python train.py --n_layer=9 --d_model=512 --n_head=8 --n_kv_head=8 --head_dim=64 --d_mlp=2048 --vocab_size=50257 --activation="squared_relu" --norm="rmsnorm" --norm_place="pre" --norm_eps=1e-05 --positions="rope" --rope_base=10000.0 --rope_fraction=0.75 --qk_norm=false --attn_scale=0.125 --bias="none" --tie_embeddings=false --parallel_block=false --extras=["local attention windows", "value embeddings", "an embedding shortcut", "learned residual scales", "norms scaled by depth", "weighted sums over earlier layers", "capped logits"] --init="normal" --init_std_qkv=0.0164 --init_std_o=0.00386 --init_std_up=0.0164 --init_std_down=0.00193 --optimizer="muon_variant" --lr=0.00987 --beta1=0.9 --weight_decay=0.016 --lr_head=0.00341 --warmup_steps=200 --schedule="wsd" --decay_fraction=0.694 --decay_shape="linear" --final_lr_fraction=0.0 --batch_tokens=[65536, 131072, 262144] --seq_len=2048 --doc_mask=true --train_tokens=1082000000 --steps=8256 --dataset="wikipedia_en"
Each number is 128 + 32 x the weight over its row's rms, rounded and kept within 0 to 255. Layers, rows and columns count from 0. The size above them is the row's rms in percent of the matrix's.

# layer 3 attention query, 512x512, rms 0.115, rows 170-191, columns 256-383
size [ 96  94  91  95  91  95  91  94  92  92  98  93  91  93  98  92  97  96  97  96 101  93]
[[ 98  41 112 129 178 125 138 135 124 130 119 122 142 124 133 104 186 166 180 143  94 114  84 142 155 101 147 114 137 140 115 143 100 139 135  82 120 170 141 169 130  69 106  96  96 150 123  89 176  73 118 122 177  85 127  72 108 126 123  97  97 162 144 109 103 152 189 112 119 138 127 116 143 175 151 150 115 130 128 182 165 107  77 164 134 127 161 138 159 178 104  81 164 142 126  93 145 130  98 203 123  96 171 154  96 121 134 146 135 110 173  94 175 146 146 164 123 135 134 123 146 152 141 129 164 123 129  93]
 [167 121  96  96 163 107 158 148 191  83 156 100 145 117 125 146 136 131  51 148 140 235  91 126 139 151 110 130 154 132  98 124 130  96 134 171 103  83 135 170 137 138 118 147 180 113 134 108 125 106 119  96  83 185 141 148 129 128 136 118 123  92 163  90 207 123 136 140  86 133 104 118 136 105  61 102  83  71 101 150 124 131 151 104 132 141 123 126 144 199 140 120  91 130 134  57  71 121 168 161 118 153 129  94 132 167 186  89 138  88 102 125 111 130 139 138 104 127 171 119 138 128 150  91  93 161  52 131]
 [161 133 152 116 153 115  73 107 166 151 151 145  95 116 147 106 178 112 126 148 136 115 183  98 158  79 152 144 146  87  90 126  98 151  78 126  77 160 164 145 153 158 162  64 130 102  78  76 122 147 155 106 153 136 168  90 154 166 190 113 199 117 129 193 106 167 116 155 142 131 140 142  67 114 148 124 151 127 106 182 155 104 197 136  91  93 162 174 136 153  98 173 136 101 118 129 138  92  62 151  93 106 115 159 172 151 104 185 139 143  66 126 154 137 137 143 145  65  83  79 139  96 137 149 144 137  83 112]
 [ 93 165  97 142  79 137 147 111 156 113 117 106 105 137 128  95 107  96 145  98 183 109 149 126 112 106 184 119 147 172 138  99 164  93  92 179 138 146 107 130 110 118 132 109  85 130 172 189 143 119 188 115  63 117  84 129 121  94 179 130 125 136 139 119  72 111 145 110 147 102 197 156  79 152 151 103 123 111 180 118 156  84 121 143 119 133 179 130 107 131 116 115 126 108 127 112 183 165 162 213 194 205 143 123 139 142 170 116 155 125 157  91 124 125 175 156 150 120 112 109  89 138 136 100 186 111 176 141]
 [142 160 169  79 109 111 108 161 114  86 128 139 118 109  94 140 102 158 178 110  97 126 150 193 181 104  69 122 104 151 136  96  91 109 125 137 141  82  61 126 148 147 187 196  75  93 109 107 173 164 208  79 143 133 164  70 114 128 124 159 155  89  52 116 128 130 123 104 143  89 182 176 140 124 120 183 168 117 106 140 141 119 172 123  98  97 175 189 139  23 121 172 126 178 141 114 191 114 106  80 141 116 120 132 130  79  79 125 183 107 118 119 105 141 157 129 142  86 102 133 135 149 129  83 130 130 118 123]
 [116  95 159  89 133  79 111 155 124 154 137 122 167 111 131 150 180 120 133 147 151 169 139 133 126 139 119 149 167 125 139 108 161 128  75  83  86 152 106 163 106 132 109 153 133 201 164 117 104 141 108  66 126 159 153 137  58 128 166  85  89  90  70 121  79 155 112 147 120 130 145 129 142 143 140 149 134 135 157  95 110  90 127 180 145  91 158 125 167 155 151 136 195 117 149 160 158 160 140 158 102 156 153 150 123 141 119 125 145 112  87  89 152 118 109 117 131 167 124  98 152  43 108 152 178 151  89 143]
 [119 110 106 137 104 190 141 149 101 115 121 114 136 151 112  46 164 108  76 115 164 163 111 125  94 128 118  85  97 118 135 153 122 179 129 165 122 110 154 172  90 132  84 103 125 170 112 147  86 105 148 103 115 159 103 162 110  96  76 112  63 113 123  69  89 178  81 171 118 140 160 127 211 115 136  62 129 102 158 104  90 141  86 141  62 133 163  85  81 171 206 189  99 155 103 148  51 127 125  94 145 176 131 120 173 175  97 172 173 128 134  87 171 160  95 107  80 159  89 118 132 119 109 195 137 139  95  41]
 [104 113 139 123  96 100 101 130 197 106 123 137 120  90 128 128 100 133 131 208 130 115 121 146 125 155 216  95 128 159 166 184 150 148 142 122 140 122 137 177 142 145  61 142 120 107 120 125 130 107  88 121 127 116 124  87 186 129 156 159 136 163  97 120 181 143  93 145  86 158 107 154 164 131 147 143 157 147 137 196 152 157  74 101 110 126 141 113 163 144 170 121 125 103 104  88  79 168  49 167  89 141 157 103  71 184 145  82  68 138 195 151 127 148  85 108 122 148 103 132  78 102 172 171 147 147 129 181]
 [203 155 145 122  65 130 103 164 137  86 134  59 131  98 108  89 165 175  96  80 180 131  78  88 133 192  92 142 138 128 122 118 132 149 128  84 127 166 133  75 134 137  72 202  99 133 107 125 117  95 148 131 194 150 178 170  88 121 171 137 111 157 136 162 124 105 151  95 103 109 115 140 109 146  90 168 108 135  86 113 106  34 111 122 153 161 139 145 125  94  81  73 159 122 178 119 105 101 145 138  63 161  51 161 112 116 130 128 106 206 155 160  74 134  97 147 122 122 189 141 144  94 138  89 169 137 157 127]
 [123  85 122 135 107 130 119 135 147  80 190 148 145 165  88 118 146 128 155  72 138 132 120 164 139  61 100 149  91 101 194 145  35 128 130 110 150 155 167 190  82 126 170 114 158 112 147 126 134 112 144 147 124 181 158 110  97 160 162  88 145  74 115  73 161 106  86  73 115  88 122 147 126 149 160 139 145 116 189 166  70 141 195  84  88 209 121 128 127 165 132  76 117 148 105 175 106 107 133 159  58 106 113 190 118  91 144 113 152  78 130 139 121 102  99 132  81 166 111  82 129  81 148 117 139 150 166 125]
 [121 155 132 128  69 105 132 125  94 105 123 151 116  91 139 110 130 151 127 122 155 135 122  79 119 120 144  90 150 166 165 130  75  93 149 105 105 158 130 171 152 173 164 157 193 143  73 135  73 119 179  96 157 151  40  84 185  77 128 191 169 152  97 118 114 146 134 119 192  88 122  99 122 142 114  63 125 171 120 120 130 129 122  96 192 166  96 132 161 113 146 115 144 181 152 162 118 161 132 132 174 127 136  99 155 101 159 169  75 144 166 112 114 117  92 139  92 117 119 170  86 109 117 126 135 141 113 140]
 [141 120 130 134 134 150  98 104 109 109 150  98 166 154 138 121 136  86  37 115 172 154 165 167 138 157 189 143 135 133 150 117 176 143 112 133 128 123 125  56 140 135 116 105  73 130 161 146 133 114 117 190  86 164 107  84 119  77 135 111 151 120 172 164 133 101 123 134  95 134 167 101  89 145 106  94 115 135  60 116 196  95 114 130 171 134 118 132  93 148 126 113  89  83  84 146 115  93 124 109 104 125 143 175 188 100 128 151  77 205 139 122 151 123 116 155 103 134 143 109 129 102 170 142  69 106 137 135]
 [ 59 130 113  95  87 115 179  96  71 168 141 144 166 150  88 136 159  97 121 216 139 148 104 150  95 139  96 172 148 174 143 166 111 171  88 125 112 124  68 182 177 142 145 151 139 128 137 149 142 121 172 129  70 127 126  92  96 155 104 102  96 147 215 176 154 161 143 141 138 153  88 140 139 109 122  82 140 115  96 156 127 123 135 124 103 121  91 145 115 110 113 109  73  98 123 115 170 152 170 148  84 120 148 144  86 159 146  98 114 114 154  91 136  73 188  90 154 119 120  70 187 154 108 128 143 102 150 113]
 [ 71 139  69 100 136 183 129 163 114 165 120 162  60 120 127 122 140 148  78  94 101 130 137 129 101 120 144 149 153 150 113 105 155 144 130 136 107  70 101 160 165  83 149 118 134 106 169 117 168 146 162 140 105 107 165 124  76 139 194 134 115 130 174 155 142 154 170 122 152 109  91 174 145 142  85  80 139  99 106 168 137  87 154 100 111 119 117 199 117 151 125  85 129  97 128 182 131 128 113 102 106 109 155 140 128 164  89 136 148 143  83 127 153 147 136 112  96 118 159  79 100 136 169 143 142 148 131  62]
 [131 108 137 182 140 143  96 161 103  97 122 101 109 163 110 128 158  93 133 156  83 192 133 118 112  72 146  91 124  76 171 152 129 151 144 126 128 107 178  91 128  99  91 113 182  73 125 114 145 112 166  68 107 191 141 118 113 127 163 121 104  62 154 143  94  73 154 165 128 107 138 130 164 181 131 144 125 143 136  57 137 163  73 143 174 132 168 158 189 120 143 162  74 163 130 139 107 132 146 104 115 142  59 156 105  96 129  85 121 146  44 149  93 125 226 121  82 157  71 127 107 111 134 119  75 166 116 217]
 [ 94 157 156 101 105  58 138 142 189 168 189 136  84  93 117 154 148 122 128 150 118 152 160 111 164  77  68 126 155  73 105 102 120 143  71 141 178 109 152 142  38 173 189 122 132 180  77  98  96 130 100 166 149 112  83 114 134  97 148 143 120 119  72 166  90 117 131  96 108 131 101 110 140 114 114  91  96  93  86 123 189 124 153 172 169 137  95 126 101 134 189  78  88 130  91 159 133  62 128 176 127 202 118 146 135 134  84 125 171  99 140 105 126 149 165 106 128 129 146 133 153 129 116 124 144 129  91 122]
 [154 151 122 126 143 159 142  94 110 123 119 129 121 132 179 185  87 131 121  96 137  81 184  90 198 186  65  89 161 142 147 162 132 136 150 134 148 112 104  87 104  93 166  91 116 134 151  98 120  94 118 143 141  90 191 198 115 161 123 151  93 129 156 217 149 149  76  41 170  84  79  69  62 104  82 139 156 168 152 109 139 134 156  89 118 163 155 173 115  39 121  98  97 157 120 118 171 180 108 156 130 120 128  91 147 115 156 153 151 167 111 128  96 113 113 111 148 110 114 134 123 143 145 125  82 136 166 153]
 [154 111 156 144 165 116  96 153 161 112 176 199 146 118  35 121 157 158 100 144 156 110 226 159 155 116 169 110 139 154 156 105 136 136 168  83  76 181  91 131  88 198 129 187 124 121 130 157 177 160 127 103 103 166 169 108 115 132 119  84 124 121 148 158 122 131 126 115 116 135 135 161  98  49 142 120 179  99 133 126 104 122 132 132 167 137 133  77  91 138 107 143 137 143 157 146 167 143 103  61 157 124 108 172 165 120 100 128 169 131 126 150 139 143 109  91 157  71  71 142 100 128  89 131 111  99 107  80]
 [163 117  63  87 169 186 129 102 129  90 186 105  59 146 129 106  92 121 119 163  95 113 202  92 135 122 185  84 112 108 162 100 137 161 157 112  92 114 157 166 129 135 172 148 120 163  64 102 121 113 154 144 175 121 145 167 136 167 103 137 154 158 166 158 108 132  95 176 186 116 119  94 165 142 210 124 165 119  65 114 108 170 151  78  99 165 124 171 151 169 134 138 141 146 124 156 121 114 147 166 114 159 113 113 191 115 193 134 143  95 110 118 118 155 126 132  79 155 154 129 130 118 125 191 193 140 159  81]
 [ 67 119 120 177 122 184 159 136 123  88 181 195  78 127  98 171 102 118 146 140 145  79 179 122 138 113  91 105 151 142  62 181 189 121 149 148 102 136 114  86 118 108  74 162  90 136  83 114  93 118 135 104 136 183 161 142  97 122 139 115 109 183 120 136  93 127  86 128  37 155 182 175 170 163 129  98 112 160  74  97 109 128  86 143 128 150 171 118 123 134 113 161 132  74 134 106 138 199 153 143 166  89 176 116 104  99  84 147 105  58 128 118 138  89 188 160  72 131 132 102 132 141  73 128 121  78  91 163]
 [139 144  85  84  81 142 120 148 165 154 107 117 129 148 141 126 133  81  99 154 127 104 105  86 145 105  99 165  89 195 159 133 131 179 120 179 106 103 135  98 134 115 168  86 124 162 117 135  90 179 134 146 143 150 153 128 119 124 136  73 115 116 157 117 167 127 151  81 120 189 173 112 135 128 160  80 152 186 146 134 160 161 191 138 122 153 154 135 131 101 128 176 128 161 122  84 149 141 108 115 158 169 120  97 147  98 171 121  67 155  80 157 100 184 132 110 160 159  98 150 100 154 166 188 143 115 156 136]
 [122 166 139  75  80 115 167 127 187 131 190  73 169 134  88 149 123  76 126 135 134 171 111 119 131 101 112 146 129 103 117 109 111 157 146 110 109 155 146 113 145 148 111 187 123 122 166  88 124 234 132 140  88  95 177 102 101 121 112 141  74  93 129  69 117 158 189 144 103 114 106  88  76 171 151 131  94 164 163 134 133  71 133 121 124 160  94 137 186 135 112  59 127 162  94 116 143 132 122 154 129 124 143  75 158 142 154 168 142 116 118 101 137 171 103 109 132 142 111 114 118  97 135 115 138 192 104 188]]
# layer 3 attention key, 512x512, rms 0.118, rows 170-191, columns 256-383
size [ 93  91  93  99  92  99  93  89  92  92  99  94  96  92  95  88  93  90  95 101  94  97]
[[114 149 145  99 171 172 128 181  68 138  89 134 137 135  78 132  66 117 132 143 118  76 178 138 101 145 134 149 131 186 170 116 155  95 117 132 155  98 160 174  74 184  81 111 126  87 153 142 100 137 142 159 110 135 124 170 157 130  99 127 135 113 148 112 169  85 166 155  93  94  94 104 135 135  25 121 134  92 117 135 132  99 104 129 136  69  97 155 181  98 135 107 115 128 183 161 136 103 139 123 201 100 144 156 165 134 130 139  74 127 132 135 158 116 149 163 111 124  80 162 132 131 131 108 111 136 162 142]
 [172 113 108 154 119 105  61  88 109 161 157 164 168 147 170  95 132 136 165 114  77 102 108 158 110 103  96 166  83  63 210  99  84 103 120 118 133 121 113 144 122 111 151 162 128 213 130  34 108  93 152  49 155 136  61 150 165 161  96 140 121  95 107 160 122 166 144 167 118 178 110 173 149 210 122  96 133 151 172 102 151  73 145 166  99  87  83 112 117 167 133 144  93 167 105 119 171 147 155  79 153  95 112  98 160  96 100 112 152 146 135 124 149 157 141 146 119 105 104 104  81  80 200 144 150 109 115 127]
 [102 120 117 103 148 124 132  97 129 100 103 173 104  81  85 148 150 173 114 135 139 175  72  82 172 157 144 147 125 136 124 105 105 126 160  58 121 136 119 109  97 132 143 146 142 136 117 117 211 135  99 141  95 141 112 136  63 142  70 176 115  44 180 123  87 104 107 115 102 135 128 120 133 134 150 125 132  97 133 146 130 147  85 104 146  93 149 119 105 125 119  77 132 135 130 125 127 135 177 117 112 147 115 146 160  71 119 128 130  96 164 117 135 112 124 106 113 167 123  93  96 125 121 102  71 144 172 130]
 [181 140 139 129 129 140 161 127 148 182 123 203 170 136 151 201 182  92 166  83 122 188 154 115 135 128 114 154 132 139 113 111 135 182 133  96 139 138 145 119 111 101  92 147 107  53 127 128 117 111  84 108 130 156 134 101  87 147 114 113 102 161  59  75 149 143 124  53 124 139 138 150 145 100 127 163  99  98  82 106 145 102 205 108 134 101  78 117 157 177  80 178 171 141 141 157 129 126  81  94 196 132 145 130 135  94 105 119 100  91  89 137 113 133 130 140 104 142  79 117 167 103 104 126  80 132 174 175]
 [118 145 180 125 137 168  64 126  89 172  88 113 105 163 162 120 184 168  82  94 139  95 181  94 128 118 138 177 120 142 105 146 112 186 134 141 149 147  53 100 159  94  67 102 197 141 111 139 102 136 124 122 181 182 125 141 101 144 161 112 182 162 114  91 176 158 112 141 135 107 133 139 160 100 160 123 133 183 151 194 200 144 103  82 128 128 115 113 121  72 133 145 126 136  72 180 119 158 154 141 116 192 172  82  70 155 117 108 174 135 166 131 148 142 110 133 146  95 161 122  91  68 122 123 136  91 114  93]
 [173 168 121 126 159  97  92 144  95 132 119 117 106 143 123 110  95 137  94 168 161  84 172 131 108 151 177  65  90 102  89 111 148 147 156 166  94  90 150 147 128 114 165 129  94 135  99 108 123  99 109 113 175 183  86 176 170 112 177 165 205 207 159 204 128  70  52  82 246  82 141 122 132  18 141  99 143 133 152 145 123 138  83 125 136 136 114 134 113 120  86  77 141 204 155 155 175 172 138 138 159  97 147 122 114 138 140 164  74 102 187 115 132 124 123 131 137 124  79 129 111 113 139 168 134 137 128  93]
 [135 100 128 129 156 147 147 120 198 114 109 108 136  90 114 152 185  90 152  90 101 132 144  80  90 201 100 150 155 120 126 152 183 119 133 134  76 125 169 132 157 175 118 185 164 134 111 114 159 144 136 121 110  72 119  84 105 213 126 243  85 124 121 159 147  50 168 114 138 144 217  71 138  85 132 129 134 160 131 121  98 121 139  82 178 116 116 144 153 203 108  62 141 116 169 147 167 103 198 164 140 107 210 137 150 100  98 126 124 143 142  89  72 162 140 121 222 125  89 104  96 135 189 147 109 121 124 159]
 [142 101 144 106 177 113 151 170 153 104 119 155 122 140 113 116  75 130 190  47  94 145 208 148 152 135  87 130 107 138 141  38 134 156  90 119 100 140 130 109 150 130 169 143 133 121  97 124 160 153  96 134 125 125  95 129 117 166  84 130 107  84 184 133 119 104 125 110 184 153 154 104 178 115 132  83 127 154  89  80 130  64 155 170  34 179  88 113 133  51  79 133  95 107  99 149 110  97 106 111 135 138 179 128 113 137 151 139 111  84 203 149  97 142 151  74 145  94 117 126 173 210 133 148 117 165 106 141]
 [ 81 121 131 145 159 142 129  88 152 178 103 184 166  79 126  85 134 152 169 106 112 132 176 123  60 136 161  87 135 155 161 151 157 143  80 135 161 170 105 124 139  94 109 141 113  90 108 137  98 106 110 137 153 115 114 162 123 131 118 154  49 105 112 140 127 114 142 104 100 137 156 119 148 132  64 140 150 134 125 168 115 130 122 146 118 122 146 114 141 116 112 135 151 127  72 148 103 138 148  75 128  98  72 124  93 135 129 158 142 133 118 133 140  19 147 100 148 119 139 138 105 141 140 130 101  82 135 181]
 [175  97 120 120  77 100 150 124 160 173  69 105 147 151 114  87 178 148 132 144 108 131 114  78 140 157 166  99  93 154 152 114 135  95  97 107 140 129  88 110  63 117  90 147 189 137 121  72 111 124  81  90 174 152 112 124 149 158 104 125  70 127 137  80 166 154 112 148 179 218 131  88  48 136 108 103 119 130 139 119  61 138 104 142 188  91 113 105 164 142 142 139 117 152 107 100  68 146 154 146 125 141  99  61 135  51 210 128 113 146 144  88 110  72 122 153 159 100 155 180 135 130 153 136 193 149  92 148]
 [122 139 119 175 159 135 140 153 139 125  93 109 154 144   9 114 115 116 192 163  97 102  79 106 183 125  86 117 166 166 101 112 155 115  92 149 105  61 105 145 139 196  94 139  98 152 175 117 165  99 148 144 142 150 110 130  68 152 168 139 128 130 135 165 152 104 146  41 132 149 115 135 106 125  87  89 112  54 142 172  92 167 157 171 166  34 107 110 148 109  78  98 164  87 162 149 119 158  87 143 146  91  94 167 143 167 144 117 126 136 141  79 141 162 139 127 114 157 142  83 113 126 104 170 157 117 100 167]
 [111 108  97 144  89 152 148 144 146  71  90 137 116 113 131 120 113 150 175 106 147 118  97 171 186 127  98 173 111 159 141 148 114 120  91  77 135  83 158  86 122 150 149  92 132 129  99 152  99 130 181 166 109  88 141 124 149 144 147  72  99  86 118 151 159 121 157  96 189 132  47 161 129 153 151  95 181  98  64 139  95 102 128 156 197  54 117 166 151 115  90  70 164 110 145 129 122  75  70 174 128 128 159 162 131 118 124 134 168 112 134 100  76  88 124 126 121 124 131 140 124 105  94 107 153  98 124 108]
 [200  81 117 185 151 130 152 123 192 113 114 100  92 200 116 118 131  82 156 164 177 110  79 127 102 107 176 170 152 108 109 128 100  73 169  89 101 137 157 126 137 152 124 122 165 113 100 116 158  96 181 127 126 187 128 137 146 107 136 168 183 125  99 143 108 120 167 130 102 105 120 133  73 145 123  68 100 198 124  91 151 122 104 146 175 104 136  82 193 137  93 114 122 124 159 109 171  95 141  67 169 118 124 156 154 176 106 160 120 132 110 122  17 107  96 198 108 125 186 165 124 113 125 117 159 162 180 132]
 [144  98 113 135 138 165 104 102 127  90 111  83 119 152 172 127 173  61 123 128 148 147 120 173  94 177  95  92 112 123 142  79 148 111  77 119 131 202 172 145 102 148 128  65 173 143  88 175  66 163 128 116  96 104 132 137 110 138 160 156 148 127 137 150  90 114 126 145 163 131 140 122  88 141  89 122 173 155 137 129 136 107 119 126  93 131 126  85 146  92 144 150 182 155 103  81 125 107 107 143 168 161  91 135 153  78 142 117  65  45 143 131 139  90 140 172 107 125  47 107  83 176 109 111  78  97 137 145]
 [102 133 110 196 171 138 110 144 162 154 132 105 151 169 112 121 118 138 100 104 127  77 127  83 122 146 100  86 188 140 118 158 109  94 136 161 100 131  90 135  83 124 182 109 122 131 130 144 162 134 121 160 131 139 102 151 101 106 136 149 125 161 111 137 170  82 127 113 122 123 103 166 136  97 156 111 149 114 148 138 160 117 132 125 120 128 158 126 112 115 126  75 156  95 105  72 129  83  61 167  84 144 109 145 141  99 128 137 113  94 156 138  94 105  63 152 119 114  90 154 118 222 127 130 118  77  71  93]
 [120 145  69 144 123 189 114 101 173 125  88  75 111 165 147 116 139 127 115 137 123 128 129 106 129 150 121 131 117 159 177  88 123 152 119  98 105  86 146  92 154  97 124 130 118 182 149 173 112  84 103 128  98 127 105 110  93 112 122 150  93  78  98  53  96 147 132 106 137 133 136 148 110 144 134 136  56 101 140 131 102 110 155 125 127 178 151 120 154 105 127 147  96 171 148 186 101 188 151 125 134 141  92 150 150 121 150  97 139 173 185 135 141 155 113 196 102 115  89 108  93 127 106 101 117 113 177 142]
 [148  83  99 187 104 162 145  86 131 137 128 201 143 131 171  70 170 187 156 163 142  61 103 124 165 118 187  80 106 123 131 181 132 131 125 115 144 151 126 121 178 129  95  99 109 175 130 114 137 138 119 149 140 112  84  98 130 109  95 143 124 172 102 136  91 113 125 145 149  96 105 107 110 133 130  84 124 165 152 106  96 102 113 142 209 133 158  89 168 159 157 132 147  80 125  87  74  78 169  79  88 112  95 126  79 106 121 138 164  94 144 147  61 188 135 146 127 163 149 154 125 128  94  67 136  89  87 107]
 [190 201 160 196  87 111 172 112 108 107 134 114  76  96 126 145 119 124  98 159 127 144 141 142  90 159 118 147 103 126 128 152 133 103 125 136 125 116 111 103 164 105 133 117 143 170 187 135 127 109 138 116 170 142 104 130  96 121 121 110 152 162 108 170 123 166 126  80 111 106 112 108  84 147 114 176 135 142  93 165 105 154 198 158 125 136 101  94 122 122 105 134 146 146 165 163 127  42 132 142 133 140 203 114  70 152 130 165 137  66 156 161 134 120 151 135 104 166 127 173 138 144 167 114 124 135 112 152]
 [141 184 129 136  74 129 131 167 106 138 130 164 178 126 151 123 166 120 177  65 129 171 128 183 131 153 130 156 130 136 117 125 102 117 133 131 179 158 141 140 107  68 147 164 137 111 215  94 127 128  95 148 162 155  77 140 126 100 108 132 201  97 154  70 127 158 159  67 137 143  87 114 171 191 126 101 115 131 135 198 144 111 183 121  93 159 149 116 145 176 156 121 135  71 142  73 157 125  77 155 127 163 115 130 131 175 121 122 108  94 136  84 105  81  53 148 116 156 111 141  96 118 134 135  55 165 119 222]
 [187 135 125 108 130  98 156 155 157 156 164 158 147 130 103 134 151 126  77 122 144  94 176 102 170  62 151 164 142  96 178 116  94 159  96 163 169 146 104 188 122 201 136 152  99 104  73 145 125 145 164 172  91 109 101 143 173 134 177 151 123 118  73 106 102  91 188  92 159 124  88 116  77 168 161 123 122  80 177 138 144  96 130 146 167 124 119 125 148  48 142  98 117 165 148 115 179  89 110 130 131 131 153 112 122 114 121 136 164 172 176 124 151 104  96 131 167 156 132  96 153 153 170 115  72 190 112 108]
 [115  94 121 122 110 130 130 141 130 120 125 123 135 111 161 172 156  45 149 164 141  96 101  59 137 149 153 197 167 108 144 103 181  91  73 147 119 144 138  63 104 144 133 144 135 113 114 198 109 155 151 109 139 148 140 140 138  95 122 146  82 107 154 115 169 141  65 119 140 102  82 117 117 114  88 160 133 151  86 155 106 121 138  80 142  75 130 145 168 139 121 118 111  83 117 193 165 137 137 127 152 130 137  78 167  29 124  97 133  93 122 134 123 147 128 114 132 134 126  73 132 160 124 171 115 182 120 140]
 [112 154  84 119 150  97 121 120 107 157 158  82 125 193 192 104 133 123 137  86 144 127  82 107 157 121 156 157  85 169 185 117 120 135  88  86 216  80 121 189 143  95 127  93 132 153 109 223 158 130 117 161 166 141 147 152  91 135 209 120 120 178 119 173 130 132 128 158 173 144 133 165 150 138 134 147 116 106 196 133 123 102  75 137 119 147 169 125 121  64 135 191 128  86 119 171  76 111 102 136  96 175  68 146 104  82 103 157 191 166  92 171 147  92 139 145 125  97 125 152 151 165  74 148 129  98 185  75]]
# layer 3 attention value, 512x512, rms 0.134, rows 128-132, columns 256-383
size [103 100 104 104 100]
[[111 111  69  82 143 161 157  99 161 180 127 105 133 107 143 140 128 140 183 115  90 140 108 141 126 114 140  82 160 104 156 151  49 114 166 133 158 136 131 185 110 122 154 169 154  98 120 162  87 109 177 109  68 150 151 133 102 176 106  72 183 118 182 104 112 127 138  82 114 142 136 121 139  85 125 119 159 107  98 115 122 151 113 129 119 165 134  95 113 141 141 100 132 146  99 136 170 127 164 160 126 103 151 141 151 154 125 124 116  87 172 120 110  89  78 135 124 109 107 191 141 149 140 140 166 113 155 129]
 [ 75  84 124 104  98  98 126 117 119  96 122 200 111 150 101 103 107 105 141 166 120 125 137 131 201 149 100  72  95 108 121 170 200 177  68 139 191 179 169  74 152  68 128  88 106 134  73 113 115 176 172 120 135  77 105 131  85 160  76  94 131 136 103 136 123 145 184 194 107 141 139  60 153 117 150 144 127 117  77 119 111 104 138 164 143 200  82 121 156 117 139  67 130 103  61 173  83 121  93 133  98 146 149 134  98 162 134 170 133 129 100 158  93  66 112 160 126  69 126 130 110 106 148  63  88 105 159  96]
 [140 124  72 109 214 117  91 170 116 183 161 185 136 147 119  98 183 143 147  35 150 121 158 102 115  81  97 147 157 154 161 163 142 160 151 174 133 119  85 159  98 120  94 147 124 114  98 101 126 102  98 166 144 157 165 142 150 206 133 149 141  93 114 115 142 122 167 164 126  92 138 111 155  76 159 152 148 186 142 147 111 171  86 107 104 116 106 199 116 157 121  88 101 105  98  77 140 127 143 135 118 137 148 172  87 162 180 134 149  98  85 103 166  99  92 139  97  99 151 110  99 171 168 116 156 106 164 127]
 [149  65 113 144 142 149 126 109 172 160 153  68 121 156 153 158 125 172  47 144  82  90 158 125 116 136 162 110 172  32  96 131 228 144 109  79 134  86 103 170 195 109 106 129 100  90 149 169 133 103 154 119 113 153  85 123 153 115 112 125 116 160 154 116 195 139 136 136 162 155  79 110 140  89 124  98 135 106  97 189 156 101 123 158 149 159 114  90 140 104 146  74 103 166  79 165  99  96 144 137 162 121 182 126 135 150 135 100  86  99 150 180 175 130 108 157  86 106  66  71 113 120 100 128 199 104 177 107]
 [115  79 106 179  96 156 135 149 134 106  94 113 112 141 110  67 122  43 121 111  98 113  56  95 126 138  88 127 121 143 147 102 168 106 101 132 148 133  69  70  97 128 166 101 131 112 114 139 117  90 161 117 124 138  48 105 126 139  85  74 161 162 149  93 135 103 133  91 201 100 126  96 136 153 112 130  95 113 117 138  95 125 140 162  93 131  81  59 137 129 115  88 107  98 165  98 125 147 108 131 155 130 143 101 166 166 144 119 127 125 147  63 130 136 120 160 168 114 147 166  32 210 107  84 125 137 162 138]]
# layer 3 attention output (transposed), 512x512, rms 0.121, rows 128-132, columns 256-383
size [ 98  98 105 101  98]
[[114 119  99 103 152  93  91  95 121 113 132 106 150 168 158 117 141 145 143 158  81 102 144  95  67  80 106 125 105 144 162 117  53 116 101 120 180 131 129 143  97 176 108 118  99 153 133 164  94 130 112 144  74 163 118 205 160 153 119 103 167  92  79 125 152 141 151 137 113  79 143  95 157 117 111 128  88  67 145  78 103 170 114 176 121 217  92 179 137  88 160 110 103 162 148 138  93  90 118 129 167 147 136 125 173 165 140 104 109 138 160 158 131 151 173 109 163 222 158 161  83 153  99 113 121 175 105 166]
 [ 75 169 122 132 148 137  47 167 115  93  79  96 161 157 122  87 149 142 120 164  84 138 188 163 140 112  75 117 104  75 129 147 185 108 138  92 127  77 119 130 106  95 135 192 121 123 126 103 115  98 118 195  99 184 153  51 107 132 158 208 101  78 150  91 156 155 117 129 115 144 152 143  69 187 248 129 138 104 151 115 143 142 136 165 107 105  90 154  72 165 136  98 125 139 142 129 124 180 142  78  85  79 122 134  96 183 167  74 158  88 150 110 117  92 105 122  81 147 104 108 163  75 179  89 161 111 150 130]
 [127 139  81 168  89 132 130 132 190 122  89  80  95 137 135 100 128  55 124 112 107 105 138 135 133 141 117 126  75 110 191 160 128 121 208  89 202 119 137 129  90 112 151  95  84 176 131  90 105 112 122  82  98 152 171 103  59 123  96  82 165 125  50 148 116 130 120 115 150  91 136 144 100 132 120 139  86  91 181 133 114 139 168 140 107 171 152 169 126 160 172 112 165 173 146 113 156 162 139 145 175 147 158 110 147 151 193 132 178 108 201  98 122 149 140 100 116 119 104 112 132 174 137 130 162 144 112 126]
 [106 119 152 153 135  90 101 127 140 132 132 129 163  55 162 127 100 106 103 118 177 124 133 148 133 133 119 117 150 105 134 135 163  87 112  89 136  73 116  93 157 146 132 144 128 126 133 194 112 145 120 143  74 144 135 108  43 106 101 203 146 116 138  57 112 120 123 122 117  76 143  45  72 159 102 144 181  71  82 109 126  94  99 122 127 133 156  87 111 119 138  92 150 127  55 121 104  72 135 131 146 143 139 108 157 147 108  98 153  83 164 155  95 143 131 143 143 172 148  84  97 140 130 121 150 114 122 126]
 [148  83 120 157  67 119 142 164 118 126  64 125 172 135 138 134 182 157 169 102  84 131 123 135 132 175 165 109  72 144 166  96 182 185 169 190 121 132 175  52 179 162 117 163 117 110 157 121 132  94 125 161 189 184 146 128 103 134 163 130 111 133 124 148 169 100 147 133  99 112 182 106 116 123 117  83 132 147  79 132 114 179 140 178 142 116 111 174 165  90 131  94 136 186 121 124 123 194 145 219 123 150  96 163 117 112  95  94  88 168 123 139 124 166 148 158 131 100  87 102 110 174 148 155 151 152 161 158]]